{"num_hidden_layers": 8, "hidden_size": 128, "num_attention_heads": 6, "num_key_value_heads": 6, "head_dim": 32, "intermediate_size": 640, "vocab_size": 1024, "hidden_act": "gelu", "norm": "layernorm", "norm_place": "pre", "norm_eps": 1e-05, "positions": "rope", "rope_theta": 10000.0, "rope_fraction": 0.25, "qk_norm": false, "attn_scale": 0.177, "bias": "all", "tie_word_embeddings": false, "parallel_block": true, "init": "normal", "init_std_qkv": 0.0442, "init_std_o": 0.0, "init_std_up": 0.0442, "init_std_down": 0.0, "optimizer": "cautious_adamw", "learning_rate": 0.0022, "lr_mult_qkv": 0.4, "lr_mult_up": 1.22, "beta1": 0.9, "beta2": 0.95, "lr_head": 0.00353, "warmup_steps": 276, "schedule": "wsd", "decay_fraction": 0.581, "decay_shape": "cos", "final_lr_fraction": 0.1, "batch_tokens": 32768, "max_seq_len": 512, "doc_mask": true, "train_tokens": 149900000, "max_steps": 4575, "dataset": "wikipedia_en"}
Each number is 128 + 24 x the weight over its row's rms, rounded and kept within 0 to 255. Layers, rows and columns count from 0. Numbers have three digits each. The size before them is the row's rms in percent of the matrix's.

# layer 4 MLP up, 640x128, rms 0.0902, rows 402-456, columns 0-127
108:086127098116144118069149087175156127136099131128130088119114112133162163115117118149142131094131101124180122130109168119138160146163048125120085151132129145128097143112141116159121086127123108128130140117140119134105147159127193160149130136131134103093173134138113130130138157077152084157149149098124153169097128122125118132132144142134131096162112140117115131117145118129110093174132
111:088109106152143114153144106123102133127098126138105071158161107105160128103102131133128134126116143146161179144128153141160145112123127156136135107138139155128107101095111140112110121087100146108130087082079113126134108121127149160084122149150147084075123145120165112165139122120142098089146175132143136141170127141142136142134118145109128130119179158064097168163120148129102111105127
122:095081126159139091124123105133139145154139191118134108078084075127152140098099127119116128140146144152138116110060128161136128121117128127144135139132117140125095114143101130131150136148158146180127140127088113088142131198133169137109116118154127165140118164140160082164119142112134117157097127107083148107125105094145131151105113137135139095130139146159103127148114095084123128103125
102:116142115127166144134140125124179131141131169143151091094108120119121160155131073115177115104107122120167096126144102120124106132126113197127134164129133132148085135163102107107096128110117175119157148114119158137113134132106118149141116121132208097086163142102117131123119111101124118135129125106118154138132168138110148113139146207123076119140170122155125141130105115118114103120119
081:135104120128120091137113126151132128126154132124167104129119106119203150161114103108146154086112138124175119133149149118109134105189126130119096222147102091142149144131137120150095125102109139119124175169091118097091157143143170179130161148124108078095122136150132112078143140139143104109150162131112136118093114127100129122132127157125142128117122119137122106159128135134110133110131
097:099119152157135101112097090130105124107116115113140127121111109127166118155097127131154177128146169133137148118162185133097138108154134125141133150109096126139104143095161129158115083119089108116157114133144132153095116143166120117121153143155097101155157164175118107143163143112133111031144142093110112153125116126145144147124116155090123165131118170128105145142132103169113136110151
119:112133124109168122101072125113132164153127200144156133113112130138144139154088071146104115111147122106139118147127118159145103143129129118080117173104137163142119123139117113112131134123145188168155120130165124115134131143073156171126097129133127118117114133120108114057123136124146081115115117126130149147118097157140178118066121124140111105137167098148119126115131122163092117124130
096:123123138155102117123119146167162119145133168104136113083138145105127141128115159150123117123137140174107125108102097105111165139136127110129135130065150112158130149132145162166101123095133151109104129145090097145149085148117118113141109137151120157112102175120121122169154175089103138086129131119095137134121157100156124130147092142154194101140115134100068147133107091133139161093151
103:072147117129142123113150120145164174136091122110114139146131093091161150145172138169135141153158112155114164146125100127125091141080128132097106134089135158130109133087122060140141110140141146122112122141091093090134144136126131149159077116121125122132132109151125108139153140130152099148160129129083140147138138121150154108121120134171089103122140136155125129109090145131100059179129
106:137164103158154101123091127151138123119104108137131122131133085132132158176121135099128134119126158141143138101190154094128116137113129151114092121148115102142119117096113163146144100111132183144187120154085138091124160122108132128139119081096163119124069146137112118140120123140190152153165101131090117155127141122087138139105105155122144107109154106139138144149123133090142107078164
079:130074132156136139102092142133155122156049116117114139113154106129139124130115065172119150118162106115155118141146119147112102146138151129165111162110108163099147048145117138155117106167132113099148142160093133127095123157149132172110112120142111076129143136165108121132155123092151102108138127129125116130146117125108130124123143127148133108124153113060121133148099146173117112120143
094:096146122151109123125144111149129134166126111087140124108129140135172142127114117132165136144124159162148113080113160114153138153115141126133122142079177169116120130080101088158181093126100140140137129144147144147177119142106107132111133109160146117114142134101120119092111151112142071117163163152109133120142151137176122137104127120117072141107131102112113153108079135136116139052118
110:174105126134101111084118114175118123153121171139167112084110095091139128157096139089101132104114142105136123156119133130183132138118124118127099108152104119174105055128148135131146122166147129168128128161125132110106131155125109173141121129181149113087149138146157119135105156129148104124136159150113117129122126120152134109136129128138088118141131165135074185106139118108083150116148
098:164106137158083127099128100110126137159138110133150120092160138144168142123107114139163110103135123109165139136137123141164115154103135151101110114131124125094121141100117124110149138100130122110176063119144153140158158118083168115130108127133178092116153102108115126136154127094144158129164165148157121089136080129141154170117116120136152088111168103141121153113096147093075097150142
097:100127092128163116126127122162133180132141137105126119159128127127120141140148133122143158104080123144144177090142143133129113126108130155131125173159131120134127108107059064153148079137114175123148145142095148114150112136121136140093126125167151100145100133119100093136098125106086148126141112163087140173151131128164135134102124140180104153152121136106161124139115158079091107109140
091:134118128129124082159103125159153121116082120166179124091135125099109103164133134102097119129172137149136160153123151137120149069125145111102127129132138137130114114127099107194110126132168136156127115097131118055178094123137161123130120147168139129120103138120134101130119120129120102148119093139124145097136146121105157179131140101180124094169160143155115144172104125122097149131128
108:138135093139147090136117089151137183119107157107129104149132112119146172144057116083127159146144148142174125084141124079150118124135088119125140108155135135174111125094071105149140128149160149154129123155140124139153128154129112154082074117125105128104140159135130093125112144127179106165154127137102148106124136119106147134135127137158114105142143082150121154127114108119092132167129
090:122131102166178146067136131169115134097147127141135120133084153103116130100112137132162139145087155130121131125120167103140134114129082120095137144098115165148129066118121094104143121126167109153173115145122131119102104169072137153104143153138152155079108145127123145092121139108123132117088078125112160117157115148111130139143145148094151132161133128099127162139144170117122132111176
089:158138125128126112144070151118158121121145181099139142123122085157127117114150147141164132105114139127120127115124120135134101138109077168104133103128117148118136147081112158115179150124142146082159142120127133136162096108107123146125146129189154126170111139119095124090127149132184112135092116108088156130131080115164169127147128100144110132154093099160079130095136098101115123152121
097:141101129099094091064145119141162154134147141157146096130118165114131146151096083178109093117091147125125104131153161130117113129116149152132099151157149101113138143151132118185136102103126148137122094099115089099129142106102159129117107126143157086101181169090115107119160115155110107137141120117108102108156142122165120158123131129112154109166166123117100165143138134146110120142170
099:116147109150175086157109117128161123123158136091154145096108119125123164177114110082127176142126098133113198118091128118137112078129119113106162119130148134130130156154110123152174109138134132145101093120107164136181135156111147139084140130148124138083124151123135125132114121137129115085132165160115119096138121084145097122165144153123127125132136162153098103097133107085107095101131
111:077117120135109123095118105136161128122133093125140129102115101107142114146132127116145125121124118145120164094135117149168134131132112149147118147121130148135130130073127135169146073172139146142109111119127109142189113152119144124113079153121148082103066116116147087074116134142182101110106137109136148184138077114137115168114141121142116158154153158100107111131159124158162114163123
089:074121123146147129134150142131136118137161158134156132120084136143085074136108139140122154126144161112119155143164110155152119127103133136108124120141139138110111105117071089125146103128146096125166074089109127086098126164145091145126138116158146133119104201050162132167141165106135127137142128146100157127173129144148109142086130133134141145172115114134110119123105132126115105123121
110:142131137156112130121081076138147109148107130106118093119135126160154132105090142152132199120141122155158095140051128126154146137102111118130134113147150152125102101081103126148132141146165129139140137122115116143142118145093124125120095137119134134137116139138154130144128128107147153133151121125129148131129116110129122202133127161185140132115168133118053123128077124109059106114153
080:112175097143123123119113111163140196134113150090127145112141124097145128132095143100155133144103156176138138107114111134161105142145095171127122166128128104171125110117138119139180086161136126155114104135123156120147106144120082144159114122147125127147127130077105126123142136145202093128129107090108157154126111098126113166146111147135092158116155152140112146104086120136116081125099
106:127151102133101116156143120158132122163117098096130115122103159060127140112148155170125140102085123147150116113141139106127137079121135121122107135104137113167133136090126118154145113094148114136158125118131117183146127149103145095150102157136133157150145175182137112132160154105137153134156150117112142121135104093155113197129087135146149093132129099108101134126074130149089152096160
099:119108142121143128116154137187140144109148135145107144126133081112125102162122082159127127118080172119156144137148112109129101100170132169109131154142110113145134125135130072117113091133124160142124139123070116111146126123098132096161114148104162097075112104102139132123134125140141097160138120160125131191152158137150172125142082114159075123146165125122136163162142124114144097131135
089:130142095110131109110173136102146176196134129127131144120104131133134177101161150122135121101119116091139140136135129126114114119082099135093087108145122131096120119130157092118136128172135101142154088126155116131172081145078147117194107122110137135148123173133132118078099128119101131097146105148148140112125097094112156159153171154155142131156128129138085128121142132154104112094131
094:114145090140131138115144106187146109126123142111138106118134096138122138099147105170134129128088147165087097088155163114147126069104138167126138141098102144178118099118124149146121125117183143145148115124108119092125126156101175130131116117130147106069120145123116144156151147098167113150105124114134178142114108107122120150085114141103146125120153120078062157156123117125123152124125
110:147172123118160134138155137121136154138148177117105101127133106103138136135106140139101111098125168139128163131175143116152111122132131144118086127135170135128129121058115075141123105147128123094149105116107168126130121170040095149170103157123118106115146150143101116126151152123111134136137130134077126150096156131132138132140129112141095113168166124111121178139118129116112118076167
087:075112119113128149149125137157102155127108130107124153074132156099144136122112090134148095118096119148144172127087147118156112143120096154087103156117149124109142108128138134128146141083123162164169147088093099094103129165130167115171119149155151117144141132081155117126139121121148130105129092092130139147130114110090130157112146163156165125138120153101103093144124083118094120104175
104:136105106162125130092093119132147126140112155083117124141124125104127121137186146175139142092109132132097128130114108110140131109133116138107088164094128111111116142068147107139166147136108152150160128129120108101132149138113117175174128194128146133118139115134133155163160114098159169137120139080140131141113104145129145133096083207154107087107142120166125135128121114091134098125125
114:118148105133136122140100139158131124127092175125133119095120107129122114150104118156163136104131135176172134099136145172150118122099143162130136153127150139104128103131139139136162137153158178142137105140108137112119142110126110118113129104150115138142094119152111127079156136117135131128143098093122200175155125134144145116128123175127098156131121154136082183094103128085050112097097
104:126128110162117114116115157116105124131137145126125141107113092109169131109089138135152126144102147139103151069096164077147122142140141115136133125072148150153130137100129130123116093154185127171142139130101139141160155156131146097128104147148167104085114129116144058160122123111139125129139105112120122173116160069137137170112094155133101167126118154089120117135098107166143135101113
094:124163120147162135107103126115138125108075100107165108085114135090141122190102131118104161158143161112153096092157146109133071134157163106126138158117089121138128118131112126163141135186159124125085107130146120159132132146115144118116119156130113125158095133134101120165108178095147122154118128105100165139105103095135118113123116114195111138136130072145117132115121121165125140121126
089:144114128149156082129133091142137171146128142157126118150127139131092136149131142110172165107131100105183094112131149131115121097138111141108160123114117146122117142088032118110162113120137111143119127124151118166137134126151089099118107161140099158139101166095117121109111115125154119142149164145135178171121122115127144147145116186141064120108134126144123120112074151122111133125139
111:150143091133122079107091117153118127140117141140145066122100119080150143144079078108134144113146119141133126137158162071122138119146133136115090175139094104147062095130148170120144145097111140119148144119098123148151139140120134187141132170145115096112122151145124086096128132120141121104115155121138142115125114138098167120145119166146105115123164141157113147118105183146137099136130
087:093128108137117084137085140155145112154150096142131102134169156149183142150127145104156134103099109172136111145125100141136105170103062137152119136123114156124112088105107135110146091146107143176123112155122102144147136124122147164115121132117173159092125130113127103108111114068121127145123119113128120131150129175101174148066145163116149135147167122138128115088143106119148148121113
116:141148076123098082099142133138132122169150127100136137137127135107125140114133148146134124071105146125119151143139132103121137135132106147078107155111157113132134138085142103125157112102166120141135072083085132109124118140057122135137112158152116156149155165128127104123186131126104150099176173147096145124130151112148142116138113148138122092153116174096120162133137101153092114087124
134:169121102153181102138139120113113140117132198135165110113127111137139114153122133127149163129116102125118142141101151088135122111131109138108111120129112166137108105088095118121127083176140108151104107087119147142147092132126120137125087145126103151081115140148155106110169143117156117111166132132117143187161114053143132129124136158134093141164144177104088116138119171144140140141128
092:129157114163162090137122086146156131154110087056087158123109099126133167100140130126121118114102139158132145152096157092172119108105160161098142124120125122140104123114127132107156135144108168135109127120131103179154131183122142088122121104142122127142159154140154106119144143105137118167145135136111123127137139075125096131153134162142096139114138115143093179132117099104061123115122
100:085107125130125130131149128122183139168104135113157131118128106117130121116153120175101134134130094125141106173151114145138132067158111144136127152115118144154110113129152062115118124171152156123128122083113113077146110116105167124160115160190131133128138149141113111125124133103140130095118143096154127148142117093151094102094133130158123120093179119149102111112056092140128162126122
086:112151111107153153133128089153106167154126161140178156121132127123150097163155149147136152148135117118134157152149114132108113109145115141096108135115121125136136146101153077116100057173149119127114138113128158087180081127100089095140083151126086099128119105129138123119162170113110097128159107132130138162144080136104125120141134100190105100140148114091133112153140112142121125135130
100:142147107135117098152133117132146137136106161085116094111128100083149142088109129157102099139119093142128119158060133124117135186115115128120085112150132156123118136097141142139125125155144107145174106161132078075110114121101158138167133164158115137147153139134106046132158119145109120118124145133136140136102144101158135164146147133173119108138126166092131093157141149130119152112125
121:097167090113194098084151141118141138123090132127122153106129126098156176129134099117125093127141160132123132098139136136108109142160121123134075107123155106129126135157161111119172101088160110101147099113108110151138115170121141132123110110133187157123102130123150093103118146113118157121163132139108218167145161085097145120125124145141086148117127140135114147135133129143112129135125
092:169130096121151132132130117163135124144124149129136120112134098113166149136127136108075107111140114140189129117087157093137127149142091129150131123141147132176130117134126070112126125082120099159152117131117135107103125163113165136107089181181140110134179150086141092131129110131150136124149164086103121131121116101147124138145131125181100070167109133116079151105122123146117118123141
096:124133129144125123113101121119135127144073113107125111093124129126141112195106164117122165096147128146111119134088137090156124127138118141158114160111150168150131130139109110216123135180135109109096132109143147133170141121161138130128086107158085119145078135151097119117119152132132113094166142159146134130145111108122108160131121115106109146120149124106123138123087074197132129100149
095:101130125151131143099132129143137173129140123098140108121127147116164120132103142156119154100112108118120167132144099140146126120112076126127110141138107177132121075096128136136138090092159138139178132153113088109119123146147127149138106151161128118111116121119115104168184150117152127120172154128105135173117131113118135129081085152117145114114160166152105098114117146186060077150109
100:158115119127085105086127115107138166193139126102105133133127133147163109168124097128161146091117118139151106102139171092138156102147104106126147082145155087132104140125147124147157111150110128144118126127125172060157137110103138119116083175141131090123140120157188156133144119105135098126155106124138139150134144146141140131130127136142105112105200125154090143121148117141123108143101
119:131122117118164068106147151118176170126142111129129119147129143143147152167109076136123135076094133112141138149130140125095087118105119135140084128150129125126108147101122112082120088128134126137142120117125154161124072166107105143124116147145103148109114148178097099128111153117146097098145139127091153172142174132115141122142122121160129139177163196108086147119143126132104124115103
097:173118124160100049122113114118102127175088144157112086120141154104166126163148142134120136108097132134129092161165098123142111128124137153123122131125146121105127143115120109161145117141107151120142127130150069131119139148128163143164125120135126084156143144153115128121145143107133104107101158110142118141118058140142149150109091093132169143078179107159092130115139153147094116104152
086:167133067101102095125149100128130183122143146115102083130137184125135119144144150120155098093081144172135133127095107111107131133123111124111095139113185131118136119129157129129143144168143147159100077127138147113133115150147107116124086136144080125158105146079184174151142116149140109164131102129104148133130104139142137120112078138137117079125128122110147117148148124149134104152121
093:121144099122151116144123131105154116140130115135114103132141117104134157101089118100127100107098121167158149111096142157113112058115119097144148106166128155102115143141141102148148091161116125103153132166171164179154121132128131129136125092148118147111163135103164102148103127120119101097104161136085144112131140094142184114148141113138127079171155169128110149126131131109118109065160
102:114154067137141085137122140135127124157102140125136093112129096074109125097127138153150110096129125117112179127117143116127132113107070139141102187151125147171109116119122053136140142099179113142143129152136118138121109157087126120131112139134120119134136156102147125115146123104193143119093173088119131183131062117128138145125130133133150091144111143123134126130124133164140099135134
108:126144103132122133131111102158126187108087134100109130106102094130148123147101123133139164127122143133129123115146168135119146109111136126074105119073144157171112148131077122163130092180140166125143144093094052103166111149131117150130116173143160108129146163106130126134132147154132143130108131056074166136145130138142124125102087158147137134129122134109137123111120103129116130114135
# layer 4 MLP down (transposed), 640x128, rms 0.0849, rows 402-455, columns 0-127
137:084136096069132115108091133160129112129137140155134115093100130151137153136115113142178124114141124121177132102060113116161115127139103159112115079155142116146144143121123135116129116147114118120137118090158121169130177172129125168113142144132152159111123133162131118147093153104149086114102148104112197138122111136105112156113076140131126106107158141103103121123144149188110137133124
089:133174130111112114127153086123130126135104100177142133109120122162159130115127141146160104159159120138098146107138110173120127157115155140182116148124155137131113076146104125141127128144101122155147153148142117125099127147101133124129149176129079130125165126141140158169123088133108107152105114148183149131135098154107116135137089110134074136149101097081122142095062123119092103101102
137:101152101171101105098140117082102106111143117155183136144139108100154127129092123142123133131139141126106179079123162134123139131189104129114096133147102083146129148074141086128160117147161139134144148143106097068113103124173108155127139127111122121114120132143143143165123113138095080150128115151163180138128080114132145134122144112123158160154122092157109136097113123135123136130106
080:122140129143141139133154084126142132143179125109086112131113116101178139092141115120111087129126120091097142161107087132147160134109123145165133150111134137140139113107137106115118098077167098121134151152125130110151149158173073099143140135137152123138114151193169132119192148139128164112121126125143133137136120125114151155166131105085131160134152102140090143118094119106123066097133
068:130165155148147160117132136160134113147140128080139107117129133162089140145119159126136130158098128147102155157151084144116182096132118112124163145148090094161193132128129111079145148096121154124126131165175105109131106122123116127135128112117096150174117123129119139132140158127139150120124144094098104110122124150122156069117143106132150064147162118118151117132104084153105126100077
089:159091154190115150146193104104146121141141097123123122080153134113113143092141122123141087120120115109139124101085104102135126147116154144146140130135134136116124194091183165128128137129162157113148167098113084111146144105136167110136137130119117102144146153118134098127177108113127139165148091118113134140127129098137142130109076107119125122122120152134185135156126107090126083106115
105:147130164084116119112134135146136125117148122122123113142124168126135094113153143127133128136117149133107087168124132118087096134127105066076110103128114157138163134171147126118167150137173148115189086105104144147088156092147124140091144160124121127112113129134136161116093119125116124089119141117166128137092111157093122111153136141112124113097153139102149146144141112067172146136187
081:147106150145055148123151140132091139110158149127164125179102107122081125109134097148092128134137100135110152144130149122115143118173162125129131108117127140124141125153089130090106145145139163108130099118161150136142139125158123127167125103131130124115197104156116099165153088120127100181127079136128092126070164130127172099111100098089106159127139119128123114141151125135145126118151
103:107149132162148125111115139123147115135116103104130130135153104113129143106128106129137102152165129130110146146121149122153127149087152141120085126071118185089135081107136105117145105155103145122113113117128127148148147162121164128114067140105161147129096124187146134150148137122124111102157119117053169202149120131103116167130127092144106144144144130115129130096088139143124119168161
094:153133163154147111104089167096137173127138123098121129140082126149151133133127128113116117167116109126126129132088153155096133116152070103133129161128130109121127150165112106159184100115138125105122107131118131129125171123149136129096116133138125164101132064086116136153116109158151079149135105095106106123130139146148156174114107188110114137101138167120133126124113094068141150157148
067:114140186110139135148126132144091126094121097125125141090090149137119123133129176091108136136115103147078109129111095148157142157134132146104106152134093135125139139119124129087133084102173122131117181118163118151152091081126126114126112148125131156171096198137157131108097137141117138162160112137156153120094123148122119143089190112124109141129116138135155146127130113085164122121092
120:136146110140097136140114129140128183124129068107141139106119151106150121131124118156177130178122169123095134097098144126136126143071133126122118100106130113103113132086061123170145125125092158170145096111115144154176135171124132151134136122124159123100106178120176119137119131116143101084093160130141106138106133121203138147140119111145116116154145117112112124117128122136123086128122
106:119077114135162090103104107146121139197121138185126103125124140103145149167102152079118092140112134106133100122119142118147096148132101120115150098104140118119141140134132109163138150159110134153088124136141146160121101148094127145126137112111140104119107140135124127162100126138128094130083124142084147113097129174112180130182160123083150113105125116171108090161129154167157109134124
083:130117137153084123122186149124118119128121160124110114064137121107104121083130121139141135145154127112121151106144121166153119164146144109132126136106127118144105119123123087120109132091147164173086145128076140118171146084161153114150132105145114121119151127109100094114190127146137135109118106099130102174117169160097108148110123098168144118103130119140138150183101091113143148110171
124:096146118097141136122125144129110139125141111080139119108136092111133131146105160166126139128125148121125143095167184127128153144142111178158102149129149156120122158087102153170116109155141164152118132107094113146109096170075112139120114161175142104130138165084115095123125111110136133104139117140139150148136124121170096104125114094180096124166109109068138130144139105118089146099155
071:122142154122121117078144139140156121115129114110094118148183114125163115148137147127108104109122116129142143158146110147101125121078135112130153113105119117133153123122152132067119151107140135151127161144137169126102124143152093099087115163181138118150122144115027127147114156133123150123099128135114080134149168139117172179105128118133114154079098133114104147118109140108115127165151
130:114147141124159105106160081103138130136081161112123123131122161104116126123108146110122179137136142105158137093121167114114119125144130104117169171141146162117121171130125130095106108126101111095113147119119158107138148138155124155173064152111108153159099090125161143146122139140136146120157157129094173123148116143170194091122118123166094087105109088114111121107126140132120090130121
083:119140085103192174130115136146098125099145116118158168121191098143123156120112130150089150152149078124104139139131132135098137129104169126140153133151139163132100134120109170114124089119165125132122140113140068116166156167143092125106136150126132141141163163129126083129146150087142120125106114132166084110119147155143120091112161117099093117155114097133153102133127134108098124113136
072:155096129111120144112182154153125104166112127118128120112134114152113165117150142133139130142118151142098113160183106140102105163146102125123152176146157112118137149130151088099125111085148113126131128095131122136102097101101146186125101082136140139098165098111101170166119126140143126105107098106092090136133107190145161107107115150153086136161126136143117148098167116114120107150142
084:168150153101136078152165136085100140133131179154171141114140116162153151128104190127128091084114129072134156110078137143140138116117143137108138106116147132151137144138137139110123143169119067144120144115146090113088141128078111092080141152106114127103147122144125109102095120147112114147139094163113095168122129135143168133121127127115162125125097143116117140139120124133145150140087
090:117114118118154138105137088104153153117102151144110105142082145120152133162128107068083143105123097131126146128095108148129136104135152126104124121109129114138169176101165124148086152119169117172125164150101158110152113141110144137111140166100105124096087088158126098138085140110103161164168132133081125147119124094150129080118178118134153099144146143131163141144152131121132149129109
110:119141126122159165154140123142136104120120127120138126152143138151165095127133157103125111175080151136155111089137102084119131110110134125129097113117119135095092152109142155106122118133119167088110138117200147118136097158104126129125096128101129142087129102129170184120176080161124131153108165127148121089155132126141126110054169145111120096158163134122127117135125113129126174122124
082:114152150123111114165125129124169139093138152145111177129169148148115141148120139123133135113067114119133117139157129114122145110142156113139153065155146162127102152123131115132132109120088155150089141093110148112135146140114137121100197114136094143126136149116159070117094142158127179124144085123135107121059115163133076111126134171113110140115115146145133099097092134122119128144153
125:113130165144153134081101159180078137113140107091129116112130144157168136138145185176153133095129143130166139181122125099152139138119101115106113117135142108126152191133119144067084113137169155146126142128138123143161112143101146103128098136133127127119116145117112090129123116134125118145090120088159113102104120141112139166095129160126121130143092111149118086151139151104089113088114
124:123137143130166122129148114136123128146127117085147098133133134127135155094123129104107141149133131114062130141124149133135101149161132137094059095126104136178088130123076111152105125103112100153144124118116126156183119141107101148144111112102118127126155132114196139115115174124145135142127116153124095126117125132118108159115134111141146137112134112133102115129124127180163141164231
123:120135100111178151133116108159110104098144128120163151089123094165128139079088132144129175137090176072124142111148136126148124123114176129152135139113156132135137100112124125121084126131114149125141121132140115095084104103135156137135104115134157144128161136134143119146121141154142098167081121086146137126173092101143102151132146105114146152105120098165116095136110126110094192149169
081:117109133157119165123081140146134158121145085129098116164084164122109130145159153127111143115103159109142114155109100146125151117128127101116152139093064088086153139141143125147116113111153149136115100142092151108111139117119144163131127091074157181077142132146127160151153099172137134113157134122131115121071163093154138146176128111112127128122113124107087121141135108134126120170139
075:182141148145115133141063147136158121130117064125114105154137120129128115135135052097110114125141114141086169157100132123094157096122171141132137120120093112121124107130125137112123109175113132168132124120128162089152156098119113151124123119111117117099123111139106134120146129202132119143139166124131109166099183142134132114145160148089126089164141096116134121128148177131141125152130
108:109087161129112124130133132152097110131108101111090107117163139137134158114095142140107124120117126119106112137165137152179112135147108161155077163109111060167096112141101142139138154125103134159115123121090149155111095152107146156122137090101099157131100104117179135129126171113140092087141177082134141173145116124161112160157103117163114115111129129105161144124122127144136148133160
122:117108142137084142109137153135131123109104157132133146143155119101117096169158147152131110123134102132111082130140185146135152138161098100153125156095110135138117106120127110104094118132126161150179171121107096122130144097145150128115130130124106152105159121107097103177081116119130185158151126103121133101075172172140124126144133131115118132129131095110171128142116070087098153093137
098:114156148115192175135101137131146162148108116152127100105096143137164101122139097095134096135104116146103162169095129135124113074126139147074106120125119107099111101136123151107115112112142182119145115125103124065150131150115155134176152139115106161142142130097152088120152115115125165129115108127127151126097129097140150168120152160134129130160147154141095105160134104151129105115180
110:157111139103154153105138131118106120123092097096127116081169131142153108125143115098143140112123148150124106110184118155142160094107137163114092155162152156142157126123123135114119131100075157133205153159111125140121096115128102119165141153182094159125085093140160144173135137133122093123109137105055121147103123119130111137133125105134133117110129109138140119156124137142156112096108
085:123116115131091135128110135140125123078102140173100149147117114125132144159089074158139130123144145175186120128159131135158154140110145107134146160132149119073169138140175140107111148150147137126122102143126133127109132083109066117104134125150145122155077109101053131124105097149106122121127141092135159122127121142122142087129135154142103135142099137101119153142129151091142153125076
121:096136129099138103110144080123105164119091114121111126112095111124106127105145130122103102123122155122143122122116139182148120099157112143110114143133113161160147064145109118115155102104143166155148126125107131109112133125091133154180134142127143108188086154071142159135129129114130150137146095157166133130089162098140141173125123113146177132104130165101138082129091147134155144088133
080:146113134133098108114095153078155113105114146099123120103130127095141077109076113164138131101133161179110108098155116112134150151124091118125132140154121103112112126110132139120141117104132152190155123141124104068135131122145134124127143159137129145077141154150135133143114143191092141135140194121100120116153146134148135119112120149129176162152153124110137152118127178126101090154089
068:134153127154106139152115121130175109119174132127188119138143090140164137132138121132102104140103132130137133123133141160112115170117096114119081143164168117114137109135133127097114111109106085106091117139129085118133176156159052117144125136133156155105138079111143140091106173159130124146109120124087108089122120154136084094105164127153132161110185126144124118148154127127129145123139
119:118155107117163138139118116056141152118131106121146122116150091112193113165106069137093155148105147129139141113132171119096142088150089145155129181125126142110156114138112127122120110127115156096126114154130121163167101122146123136171071075164111136087125119147121100179125117107114126115123120124126148105125126113155110128105106143135119130160153131168150138143121143164151122079132
071:146128125105088106070129156111105159158107185153105144163140132137132134108107139115137140088102135151099095132148121162118081194082119119156109122147135089129150156158136138151095076150139134108119117135165165105099129139118127109082147119126128114134118158123159116116113126150133116148144148125147096122167131116101146129125106196129123108150141091131088113125137156160164121150106
173:127089127112108129130153120123152161143116095165119127131065092133135098156127148145090132108150103106090135117104117153122161160120172096136158147089117129093155153110099129129172125121122163106136168134108143128142189154131119098107137156132163081163138109108098121128094164126089133176115110111130112152066119164111169095138153112124137160100125143113140140137121132119143137118149
125:108134103106107135125161138104102119114096154161119110113083063125098117118160074115109151106143122166111128131139158128127096135093126143140132166140116147120134111171120102125161126154110066137128146119109122118127108130124108097158170171120106164113143113164170152134158115124135167170149119140141128089180103138119140130105129154105163142121147099090078152133152137170149142131133
121:162150102120146127147139120156117142155121122096113152145099138084139132098123080148134133162098155151080125135105117067167097137098140143120112116106163147135095089131114134110151098154113152171104128089088075122173139144098147157106101131109131137139135153114174109094137142135138141134141137103134101159184141117167091177141138142176117116126144127132130155113104115123153104131136
087:100090140111109136134146102136109141135110109185129164121093099144173167089092121151089142104119130117125121116124111130131129084111128142144127093150125133154141138139168083129107148133125137121096132129128181172142113153109133124104176124178096151147105163116130125104153128120107148151100070146147126157122173149074162118118131122144117123130174147096135118085125150119134110099084
073:127094148120163123144165089112152112140099124102165157138158138108123130114154140119147124092119184118087091100131118116115161134144092086125148158120133179126129150114128107112086176094126103103147125147121149121137167144138080071149137112147109125112148102138103138122116090119137150112131099145145157088125086168112121141123136154118102161069151117139140123109146135169166151139139
079:118085159106129106101140138184158143129116108088099106098110134124167161127164141136109133143150097148094136151134105144106107128117125116115129119119112128137145176148136089131181116101075114089099143144157124128093121142163126174180179134144167130124116121123123149109092090118115123113129147102145118120124161165117201102118134103112114119145118075131141126102125147119147158129104
115:131108147136192160132174119132082140139102130115142186157140132131143150203115124149137096141092155121101129100167087114136086112155153138123133112138089115162107140119150117124106119112103126085077125114138129114091143125127091117123142145149112141138125174123140136114109115115158105126100127114127134121128143130114099126146145126128128105091141132126147185169054124121145080127122
104:067156096155138144135108109172161151133123127107112162137108083095183122112118101159104112138131130135159168108142170106165124149130119116133090137103111118125129106136140104144102119145102110157104113103113144118120114141128149191123097114140158139111114120100150133113124134127147082089133158120152177131143101111133081153141122134141101087162116138107084182139116137160157125157154
082:113161117121126177161081119122141113104140112181147132110157139121142125153126104119146128089098129134137136132126115103127162113130163128100179127112117148152097124111106138084125166119106133105102152118118088123116176121109152120133129089116090121168100158115097143136144154147127154132135127171091200135123170100149148130106135111136094123156087127147184140087169105120106121119148
137:085085109153178136132183098139134142161093110081133108116112095140130107137177063095075146097151155102111137126136131131136087149135092131119112118129126128112117095118167126130142124116148129091132182134138093102155133124106146150136122178139117107122124069128166156150136118101156114132162158108117125157128160102127148117143105124113111142142147144142133144123147091138171134137155
081:112140109146101145141178102106132145105098139125145125147121150128076112136125105128148085106106152123143136127148127149112145150124097160109148099123168126077122107149138132109164129136088111094093129120134146125103125112127127137129112152162137120135158100181102126130110089151102109215135091141113087128122147119155106117121157121151102134138120135116090123128119218144105143176127
129:139120127107114098140163114143172095155145073155106117127112115182112104121130139147127132124181117123158160123134104131105168074126174127131195104129132147113126154129121130115133110135135151106118128094126109094136167106147125123132177100135141133105187120089155114166120105133114126110161138128073104110115097131129172112127123133107137149138144124114151091177125100139128099078138
085:110102150122156155181057092175135126167140127148128134141133136135151134103119142161158141131139097149161137141116126155125047174091117105085112130132126104145124143147087085123149114142092070152136100114156131150102102111119124144136098137131140147153155127098177142112111149163160105112094118152134141136146115133117139109146137100101094118106143108105151117113137133106139135136094
073:162121177164166168123133135130104120146087129124142124103128160146129140105114114107118132109113130110139130122164134142186097150118112132157136125117163137134118148125144159109083125134111092106133171141083111099111139143094156108163131087101109130153157115149113096121193129132132149119079093098132107118153109138119141146152158121094164114136109154138128086158104100111058110152119
082:126110097136134107131139124105131163070124107140082135098108130122127132160129109092161161157137082111133109144108170145121127088152112146120195182160135149149126103118163123108111108095140108112147139140143122086103153167151155106136105116106133153117149161136146139122091146139134183121085150157147140114117113151130096150155103094113089138101124100072154119138118135121141159128146
110:106075132130125079164124108120126157124106089121124121136072101122164099132149162106154158143107177106154136156143119116110136166129110138162121131135163119125137137147078094141177139121092134129119096117135116120149124151145123117156145146139114147151128160112105131095108110131125123132153133111125124139137121124088051142125084133140137146075139136147136131153116090131192080151166